Each number is 500 + 25 x the weight over its row's rms, rounded and kept within 0 to 999. Layers, rows and columns count from 0. Numbers have three digits each. The size before them is the row's rms in percent of the matrix's.

# layer 10 MLP down, 128x256, rms 0.118, rows 0-127, columns 0-63
107:513494480485455505553473481466554514469477556506475491467522484474492516509493502491486485526500443539544506525492473496447523490461526514504490501477538470531491508482520518434523543534506495
095:475462460484501478512544502518474472502506501501482486515478514524497554497509478472538486496540487532482483523465484498470543543487518493510517460516518471504519524481548497512508515494544517
096:521534531481523500527464518484489472436523462478479467469498535492486500492516522559480509469520489486498480484441535473531518499494535476513509501523488488563511511441480480483484484531510489
100:543498463486495492493516474460489520536550512524509487480508471510516492537497533498499501513428485531498503486483484512511509533475524492509507470510539508525520485481465525520462500503480494
098:507508467534510512506544509495516445539492536482446524468438515491496491497529514515457541519507515490498497478490512514481498486519463477526497489564500539522498510463505495485510528522519517
091:488502491501510503494503458511497524478480519533509499470510480519472462466511464513483487502471476443480505491529504522466490479500500462517504523474460538497513458556490543522473563531481466
121:520501525531495491507510518418515499469475477540473503491510478491540535497511482492515525477468527527470527487476506492495497511505470502551510489497528499553519504545488517545499498443483528
101:518469495476470465514501494476519462510475519495522506493510489483494525501486533477489502415505493516498487522567472463523545499513504508498521537504472554513535495506514524517488473467467496
099:540547480468509505451502496510508460479469493508506527544540511477498511454518525525500510530506485523458491515524486529519502508471517481491511543479457509506467532496477510484489544498497539
093:508519467514512503537511423522526481488501481468518477462521559470511483489494523465518520480525487462519490550458500465478507486479537472493497531530497498520474505507472505505480504493503489
090:512510471471502542500514485434490494519501518519491522482478477488506510501518476529530476495465480505510515515503487493478563522561489488514521511501509529488501513513507501514489469512538559
093:486525526525474494481509474508497525477499510486532510472538505499490515504510501508496528548530500540505555507463501477495498518501522482542495508486469486508518462508541512524503544472511489
090:497504490518494491551480468504513497482461573496467496492520491469456534474481518493463516537502496507470518474481509538505479486530491476542501467527504474500536483496453466551519518533473496
085:520545510457543511485517508499521543480509476479473528545487507496512486535539516526494439505450545512513504548475539510461532490545533537460478507504505529475519485523487472507461487491487514
097:498540487505547496503503478477468506497567535540482471492504517446496512508492512518502495463498507467501506467532503503483440519498509478505488493538495467525502563564516517528464536537494524
103:479494523508532483457507516523495499455527530467499475461508531513470515521453529487531478471548493503457467499487506526483519515467490483511511502549488495501501522477484523510507502528529513
093:498523485531507490490508483535548494525533520517512503475474513520535512483476454546481555490518484469534481485490463490526505460532495501518496466501511517477521465505481482490469503514492486
094:547469517514511482531459499510473519501482482491485514551456480498472462490496518489452540497517444495486497485500511533476506488479522487469476499517463476499478528468500502534503509543469491
094:527464511491516517499475496517457464529518488520469499554529506488493479528446518525474502479473488490463495511506516535502514573499489507526496511484474527474485526513510499523494451488488505
112:532482493490485535503474510462500488500505476480517480492460475478523495516542479504502509494517516515503561481505504516531539491510495457446499533510515517474453487483471514519453525478489510
093:532520521539490474476521478500540476530478476491466551468507474488500490547495522552528493451488466524495537478498538499482499520504480534477482478479511491474522544506514417466511517516491481
105:494507590473499473522490503525548495465455465480512504528528442508514512518514510489430567481515496476544467501508507497507485508517488479514432531492520480523471498490450495487465493451529460
097:522503503496477500501459470478481494483501515479552470463501469539496470464486528446514486496501518540515465541499524495516484494484510503482513466539503485476494552467503487529492453502554487
093:473521512486523514498479471516517478499494492507505486512493504451511462545504529471518457494447483497508460517481463494558489475511528471494547505500494499523486519480484514526525510524447497
111:449505546534498463516467545504507492491506538530524557482491494503495539507533535499511509494510503518476480480509498492463498482517464527532498535514501482501483508497496493518532522558490495
092:525520478479506542468483518528509536492493464457540518546476501534468533462490520486495498513516524487461514510516552522518509459491543505465543489479472467518482529508502504540507488459502519
117:487513496495493502533470480496483512510509495483491514523525491444520504479513485465458520436519532529496539501481500524515506482496519510499529526508505508508508524501551465511498515497487526
104:472507484525441472510490553493487491505509497486511486510502488510487534472498509474519519509529496519524531498509486528518515483496515468559498506504505517549450472531516480562518480486511488
102:535504493495511507518475538473556552489475465456486482479489501479472478538536565473530501507449484488497518523492462526482505484493511478505502496511513506520487477484511489521505503497496541
095:523492524517514472473567517496515478471470511485491466474500541474523464526486485508538478510479494528484500493482504469497502518523520466511519539494488525496488498508482513559466511504460496
091:475530523457515507502514529537469525501539457495486506503525468527532518509490503535500483543518537543495513500484500460477483485524470520490493519534507475492492463521473522461501498545500474
092:497490492506536452511529475453506487538468484519487471506440461504544467491507509467511512527522479492491475478482528505529545502527495506484525464505504491495530461521497455479480476519512493
096:526511505496493474485494543486496485487513493563497496511491486483507471526517525486504485466535473473515484511524532508482470525490523482488504534516534469488508494549475510508512574512424531
100:484490506492489539505502534536536521499504504533542534545497489523525454499473517482496495507465481516499443498514497539504508480473516480493491519484510558487497478470506490500477477532478487
092:508503490516438496521471536497436509487515530487460502475506484485482478487487483499499488474490491485546490502533488505519465530542496511491523511481535530478502505497464489455508513487515492
110:464486517486492492516488502505488497505461491467496501532456483505478499522523515522512527474488454478520484478507497466478541493503492474543490509521499505506491513496505470442526518485446465
098:480524487521521475519470508513469478498501512474522474528502468487447475492483505529495517494467483539499536500532485477512492508510518476509469509475494519495497506500492505489523516437492523
102:470521455482511493514479514502478530472500504477485517550472510526524504492498475509504512519537499503486504545504494545501491522488577505471525522475526509526502513510528517483535520509565450
092:533500490527516452524560498502514475516479528519504527504523487484500488455482553514489524525471482525487490482500484490497524495501477511495494472523502509465490489461487531500541502501529500
102:541480495499560479514497500497523510566466497515509549529491531503534473515500462486487538471520516518488476545461514476490461487506446510537466491569491489529504485456494501501518489519451481
093:507488483516506491512531492522485534512500490510485485557521524485491514545498455503482494537502496461491515512533493476532480507543496494499495488527477501511518522531478536530470487498526515
095:497462538525504530515485547512487488540515518496538498523551488503479481479538512507499500493495486515481472477530488465501509534490540506518495530518500505532492514456479486501485521466516553
101:504452483506506489499517525516487465476501523473497491489501505531499504535496532494545483523455495522512497468513463503527437478476508528476486487541497511473500490538476500484552518525494554
102:537501450489478546536531494465493490537510549505515520528478462506501520504490489490505557525505474500513498469503463460526507490519510427508535520487481561525491525488508480503504518502544546
097:517508523493530504490511541488494503468488559511527504520461521496519546473508517480541494532510483508488562550491481511508560495522512473521522481499465520511493482467491488510455529486440501
092:492492513469519527503490495514496487484555520527448514518495471487525515459492509506459512480488514505526486508519507536539489504493543471499522496496563529495511512522519526518484476507481496
097:508528522523454544502516463483526487519491491508513459489500517530539548505497489468508496508487514492552480469491514473536483518521523482515517500509528524500530479494470505514520481506483501
096:528464513530515525535497463465467481512522487533500509481468502529516524501479479501526487517478498502482488476496477492502531465478499502516515502538504488501505470467460491480475512484483506
095:494434521448492547485516537524496480495446500507520506467487497447519520549491528496510435504505523536521528509508510468502496507527485515492513469515510509450492500504488527484497531489509498
086:508498518484507472481543481515512470524503487466524522472498508524532494496502476484519497469493534494489488540505506518532477581498507479490500495519461489491499471475489547500498499449509519
091:479540505464503510504530508516516469519503506453518540519507544502472503500490497484500449474530493482511547536492447507519453502488519508486509485505510492495515495488490537476559499512572518
099:522455512498502458510500486486501476498512512466473473498509502480512503477507477526465517524462508489505504475483504495543495514525551480515480488473496497491465478498496489521477471549497503
097:533503491492517524527502538536510533503500536477502514556484524462498489454438516481498491518506508497547529486479477505495487476518509526484489479474464553498482499494498509521521513505508501
112:511494519503531538499459517517496473514425519550513543528495515501454483555488528473494500492501503479503508509506485505514458478466484510504499471502467499518517492479488524563502524476443494
095:503514479515480499523486479472495511490506488527513484510515518464536507528499515476541473560501519503552462500495492472505489514507539492510470545487499509503455503545478449508509476531520479
092:524480526546509502532465474503513496482535507488502513525484495496519531475467526519531487534531482505485499491482479437518537507503516456517510498541518406485488538496505463476511476528488462
095:538511506499520494537499470484451499466488556495490486515516471462514475478490517540529512506482503501531479479522504510505526553484489493504440501455472511537494516490489527491519538525494514
089:513443519505479532495497515502495492475477489524530496492493477508456479492492467509529498462471537490494517476477504503459470524514498525542556484511520491560496543495490456507500558503521531
097:527517482479491483486498466510501483553494555492476495446478542561508471454441491517527476468527474547514492522489492480498496470504480497528529502510517492490498469447483504499529492489552458
089:506516488531539506521524481490519489483455500476480478492452499511446477497519537526482518481480488492531474484537487506532498483492524479482476476535511496557521527522472528496473509492509489
095:514444455488484489445466496478559501513486528505472504505496492532463507527466484515458517479534458510452488459523527549515537514499532431528462530491498530481519500509540520485554545534496499
095:554467510508468488490499512507551483544458496503458528509498508461458464510505472529532519514539500483506464510460479497528537525480479492534478488478487533537477454481519500510493525468493493
091:511484504498511521516487548526497534494458540490481468511489468531474505492490505466511496483512491500527495541493479465518454575509472488452507514510515490520505495513487494520526478464516475
091:502523505539501515500501465488483510495490499515471462499489500470506522491484472536547503483509497498480551468496521483513479535505529484525458481522476536485521537524447567508478479491512529
137:480488464469487499517478495547493487506511480497509520531512463542528503510528457474489458506461497503505509467535541512499522529586476500480518473480449452523518463498493513473475511523522481
096:520457520484529522493531491482520507502505498498475480469467487524491514477513460493525486509480544502536520570491487463485477481474505481446476509506509520491504469484510494469485501475461475
093:462481552570498509419525538502501462514516523494509467505435491501473509511484490510492498463481499507539502475538478475523531514520518499491515476521499469506506478492466465507494478518480503
092:451525510506505554548489488508521530497488505455497456499522448549509470515543519543477475478498526474487518514532514516473514529519504471485508449477489529473520536522466516505518510456503531
094:483490498505487509464510519489423483513528498455515528479513545495461491475494549475482491538538489480545437501483462478509510456491529498486516512488516501474482452482513483479504480495522524
099:490529503484505512510539525503495506487478567557480548511529536480504531503476534510528503485478478519512484526514464482469504538499506468494523507465531532551515468502537478526462510472491496
104:445487471516464454486517495528475490473458484475514507534475492490549479487492497487480465495502480482512471490505524511532491564502509538506520529463532520513499459486544454481493505487511507
102:468488510446514486504511466488515476491505511448497525518532463549531540437519479512457514526527514495528505535481513449484458529531525483541498476498483508487515498535508458513509531520493466
102:536448506470479533504496517474548529541448508515511491520457536502478524481514499514521493512471495528453520503502528502517572534492542494485501481522459511556448509476482477456465477513501468
091:498483483511488483536460508466541490465486507485466531505520510495507519499501488524507467491518471477535501487474536497488477494512499509539473518485485512504516543503486508485461530514525457
108:459532459452497472514529518450492502488503493551487543472487496491473474485452494521485482494518528478440499517483518466427504475507472509491503499495495526513466475513496504476485514526469514
093:507527536491476525496445504503505469506502465493494466501469498482470510533515521528492470492505464477461508496517489483495444526498509536474494464485470485513483492501563491523511488450512526
099:511521494527555498514465508549531518485497490452516490494565489475491516469513514499492469530484476496503504467490489507485481474514467511526567482538502484522503489470485477530479487506522530
096:549536497506538527531492464517514482498494501541506520495477500502437519467499536492478481463484501507495478501524479509455538501502463495512486499520492578494551513522496533518426477514481463
113:482516463512497529497551478472530470578479511480517447468472529522476510502516477492498488489509486437485507503484507499545529526481517521516517472535497469485513488510482514460500510528551495
120:481509505483544494526496510475492510501406531499494508473465519546504509511487482534520498465484461446496523451511508507462496518533531518506505505593460518478509481479498502509494516538499451
087:496490481498488475456514469509491520554476494487508442522476502463468437530503514517495499508492496499506473492524520526503598536498502475512527477428510500510484486493462553474544504503510508
105:442498510487517485516513530547473515493485473498495505514505491483540467508497521500531479522454466511501488501518484456523447500526508511511487502555486502478525490505471482509478515487491511
100:493505521468478445541471465484545520457490537485504471493433519490484511492498496539476517441502452488499476519508545502427485483494509495489446464485466512519529497505456473474508438481525552
094:524505467518485459474561500474533480542443516492514494515492528505494494516533499505487515499515499488514499477482505506504514506459519529490484465500470497487523467506487499507475499460473526
094:479513532543510501501510456470514534444527509548464475486499499477525527446512515542477536476530531513514472511469510492480511500500520552506511519504518528475539510567488490497504500488454494
088:497511509488501509502500531540489468514526465511484491547507514480466512480498497489499512512492562474490461514485528487492490478522480494518502532466492519499566510491489529536472469496521482
093:523437481530496518488523477449493450543496497503484520520508483509482514528521551478546484461481513521530503520485522487475502490491501472464542468516478510546461480523497515476503519511442504
093:530464519468546497503495501527471503541538488472491497505512421524471525531517496503485508494520515498513511461497524462487515500503510530470508512517489467465527491472500494507568479525499512
100:492480474487508485497503467475478519520523474503472453524469480490470525500522460511465511520471476483494510527500480508550474454487508528492495461537501534545534562505482510466523495504482494
092:549515496513508483448546478482519482510534538532527449490514544473571446485508531468500540480504508471490522489466506535452524488472490533531554519540483519522505494521528507490479526550482503
096:486513458476564560502480475523506510463476505503509533495462545463499539508502536536482494531492505529531544501511479525485459536514517520460533502456487463519471495521531528504496519545493488
097:481553492516512502431492463466473509491505545403486522500514530471492502504534492476527507490487496505509525510468462452517516504483528530518523489504513502498463495502455433501498529478508504
100:483491490513507476456504497504488531487438470497486505525514477483502521485500523559481449520525537533551485515466486527508442474483528484488533467489483520529504550514486520510474496535498518
091:534507476508520475514460478533475468508489530481510486527509509461497517529475512516479522487527475537487509498530479515483513550478483501486486492472511529479437473512504521509472484452488538
098:514452437523495544504481513475484509489492528494503500537502507457554536484465485514437498501469483491466531474481533481471496520528450496495523473469520520496509473523520510492532500517543549
158:505475490514488482554494517514492501498492502484526480485479478500522500483534487547482454527492462533521495566549554464476519482500523500461496491514543524477531504440487500494486494488517458
097:486486495538522492506491527521476447539482468529521472492555528489481499513456484516513492511473491525527494472509496503482479453478496458530513484500498530506488505499482472499490496511486487
091:504504520488521491525482532542491491494547543505515498513465474471510539495518493483498518551511509473498487525507517496483492498443501479499445468502484472485503518489519468552522471493533439
107:502514508487496487460514523493508481534526471484518523494490416531504502492545487538473515493471479509482538470497505489519519513513519442493509531551466516514481467480489511529515488506536462
105:526489481491498482534536460480520488470493515481530486482509534484477570475470496498519495496492483498530526488478477473513511521485486512517515565502490503537511490466502521498502487470503567
087:516504474484478523508476514510474491506477474472497495526515492501524512517499482522498518486490487537528477524484471450479517491499506495503489536493524505509540516486477536467487498517482497
101:523533510468480485495531481475527484521483491512501482491488511484504500468531494534513536465498524516490496500488495460505501464488505489542489499538475509503526523492487507492449461495507469
108:508551506541506536469539489517483537554519546535552457525529519466521532494487527480523515502474530475480502500502466487497530459518504551499525517521511508457500471539511458544513486514502552
104:509523468505474534496530537476523516513530504541507497450538521532508484496483512529524510481507501516481458515508546457470508501490519552508516484531477496482528475510554465519483521474487493
102:480525447450517531493503501488493491479507481470512471514476482515466464523465467463517485478533483482500531491470524494538477497500506490544512530533505517480495514476514525539470499457497477
099:496512485470490533450524470479499474516511530493483555542447510546527476508523486516499525491529518469510497456510471511492523503497490510478504500537503538488486501500471506523496503510546488
098:531488493478476514506462480505514482492530477501506463524518516482531545480528494498454514500492538492474497543504515557494484488490511483518493425505467552481513520475485528491482501498526471
094:503498493533448463486513518504504471459474532479502519501559510480531516491505477441497455521523486526516444483498511490494463524503523500463518485487480492550438531464517498533469512468512490
095:493492445557501497531515514512538534456516484492477506492474528497521487526525512567456501496496469436495502486511519508501539523507473477515454506482532511516517472498467505435524467485529423
100:498527523490535474485484490519513480501468501499511473521533504524482489488521539474505565527526513498495490423526528505535487471523473476536500520493523466490479509514522490489502504466458534
095:522493506490465492474496511501438507507503532522504493515501520503522508476483479490485516459522485467484498506504488496481461487479496524529498507494500494560466507507523514485516469478520513
103:510508495496518483507471497530512477505553450511488477503485480516480502503523493509496541500486536469514533493504516544466501496480518528486466521500485525491491517526500495521487480503503469
091:561526490570461534509521499464493512531498528504502477510520526529511497484472489502514538502497495503534478545499499577511503481497516519499521508511477496504553533493473461508556493549497514
103:525452493510530492497553520513470508515527497471491498446509486504484530502520477507474533516478494567519521492483511488514469507490511530531489581500558472496509499467483535509519519502451500
090:514508455541486550519466462514486521546489485509563493468518518498498513474499475469444510459506463501509508497511485522505469506521536506497480522461507487550479481478516547487510515450483531
093:487501494488448534531450502490517527496522502474510495471524465452476495526518520495463494529503487505487487497559497490472476509509460462461442505467547540515504485537489515482454520445480516
093:489478496465475476494509484544504459496494505534519496511449477475478501465521525523527484471528521491501541470491482495476510498497462498479525452485467536450543521532503519550486455478483473
082:487454545517491545494514510500491477557498475475460489521542487479503524556489497485531532530522501514484497493498490489521557508523532497485472494495500511501497490459508471524519460456501468
094:537515504542542502529501502469537497554511497467492443464483531564524516492559539563456460498490516470472492497483518500528488501490528478478522491517487467531476521525462533505495462506477561
094:484506572495540564502468507532479491520456493507528524487530478481492478539515570493518492489507505494547532491504504522491540511489510508528531531515530475521460494499510471554547525495490522
092:556492466530453551521525485499481509505538545491456499502478508483500435512536472514526470512488520522556503480530508511496464497490505508530494489506471490523500542525501486500577451505506505
097:489513507462483474500496488514465472510498495496520508536451512539497567503525463506477493502494491517471508522485526480485524503530541439488510509490477477475502515501511537533493466466472475
105:528522519537464477536510494509555512478487535478460466519518484533479521475463488469540486522513488481511511510507513492529545511507486535494506531511508538476498515483523533485480476497522502
099:488493534474511487478532512468545548542507526508485495487464484506535514513484507503468496485484531557500491515508544529517448538494543500462488498494540544493503488508509523497510565517513500
095:527471522480497486466525496509466483537460474483531538464466502487496461520485482494505495498514505510528541450532485484517464531498505544470523474521494517471525513503503508521516509487511497
098:463469529520488493538481510485538475498535505505451491471502500471519541501513506527498492472522484530458515502494482510491496511487518486570473493488492503490512469458410522520553514464499500
095:501507476496512476487502506521489536507473525512500529466520545514474521468486498514492494491501532482488518445478493532522530481522478502543479502508525510496499519521507508512539477522528497
220:502505495507533490499510472471512488496485513459534471492489499504459502458507506512483495520493470504496460502499525470513503498578496508554480489501458507505511494466526485500483472504524509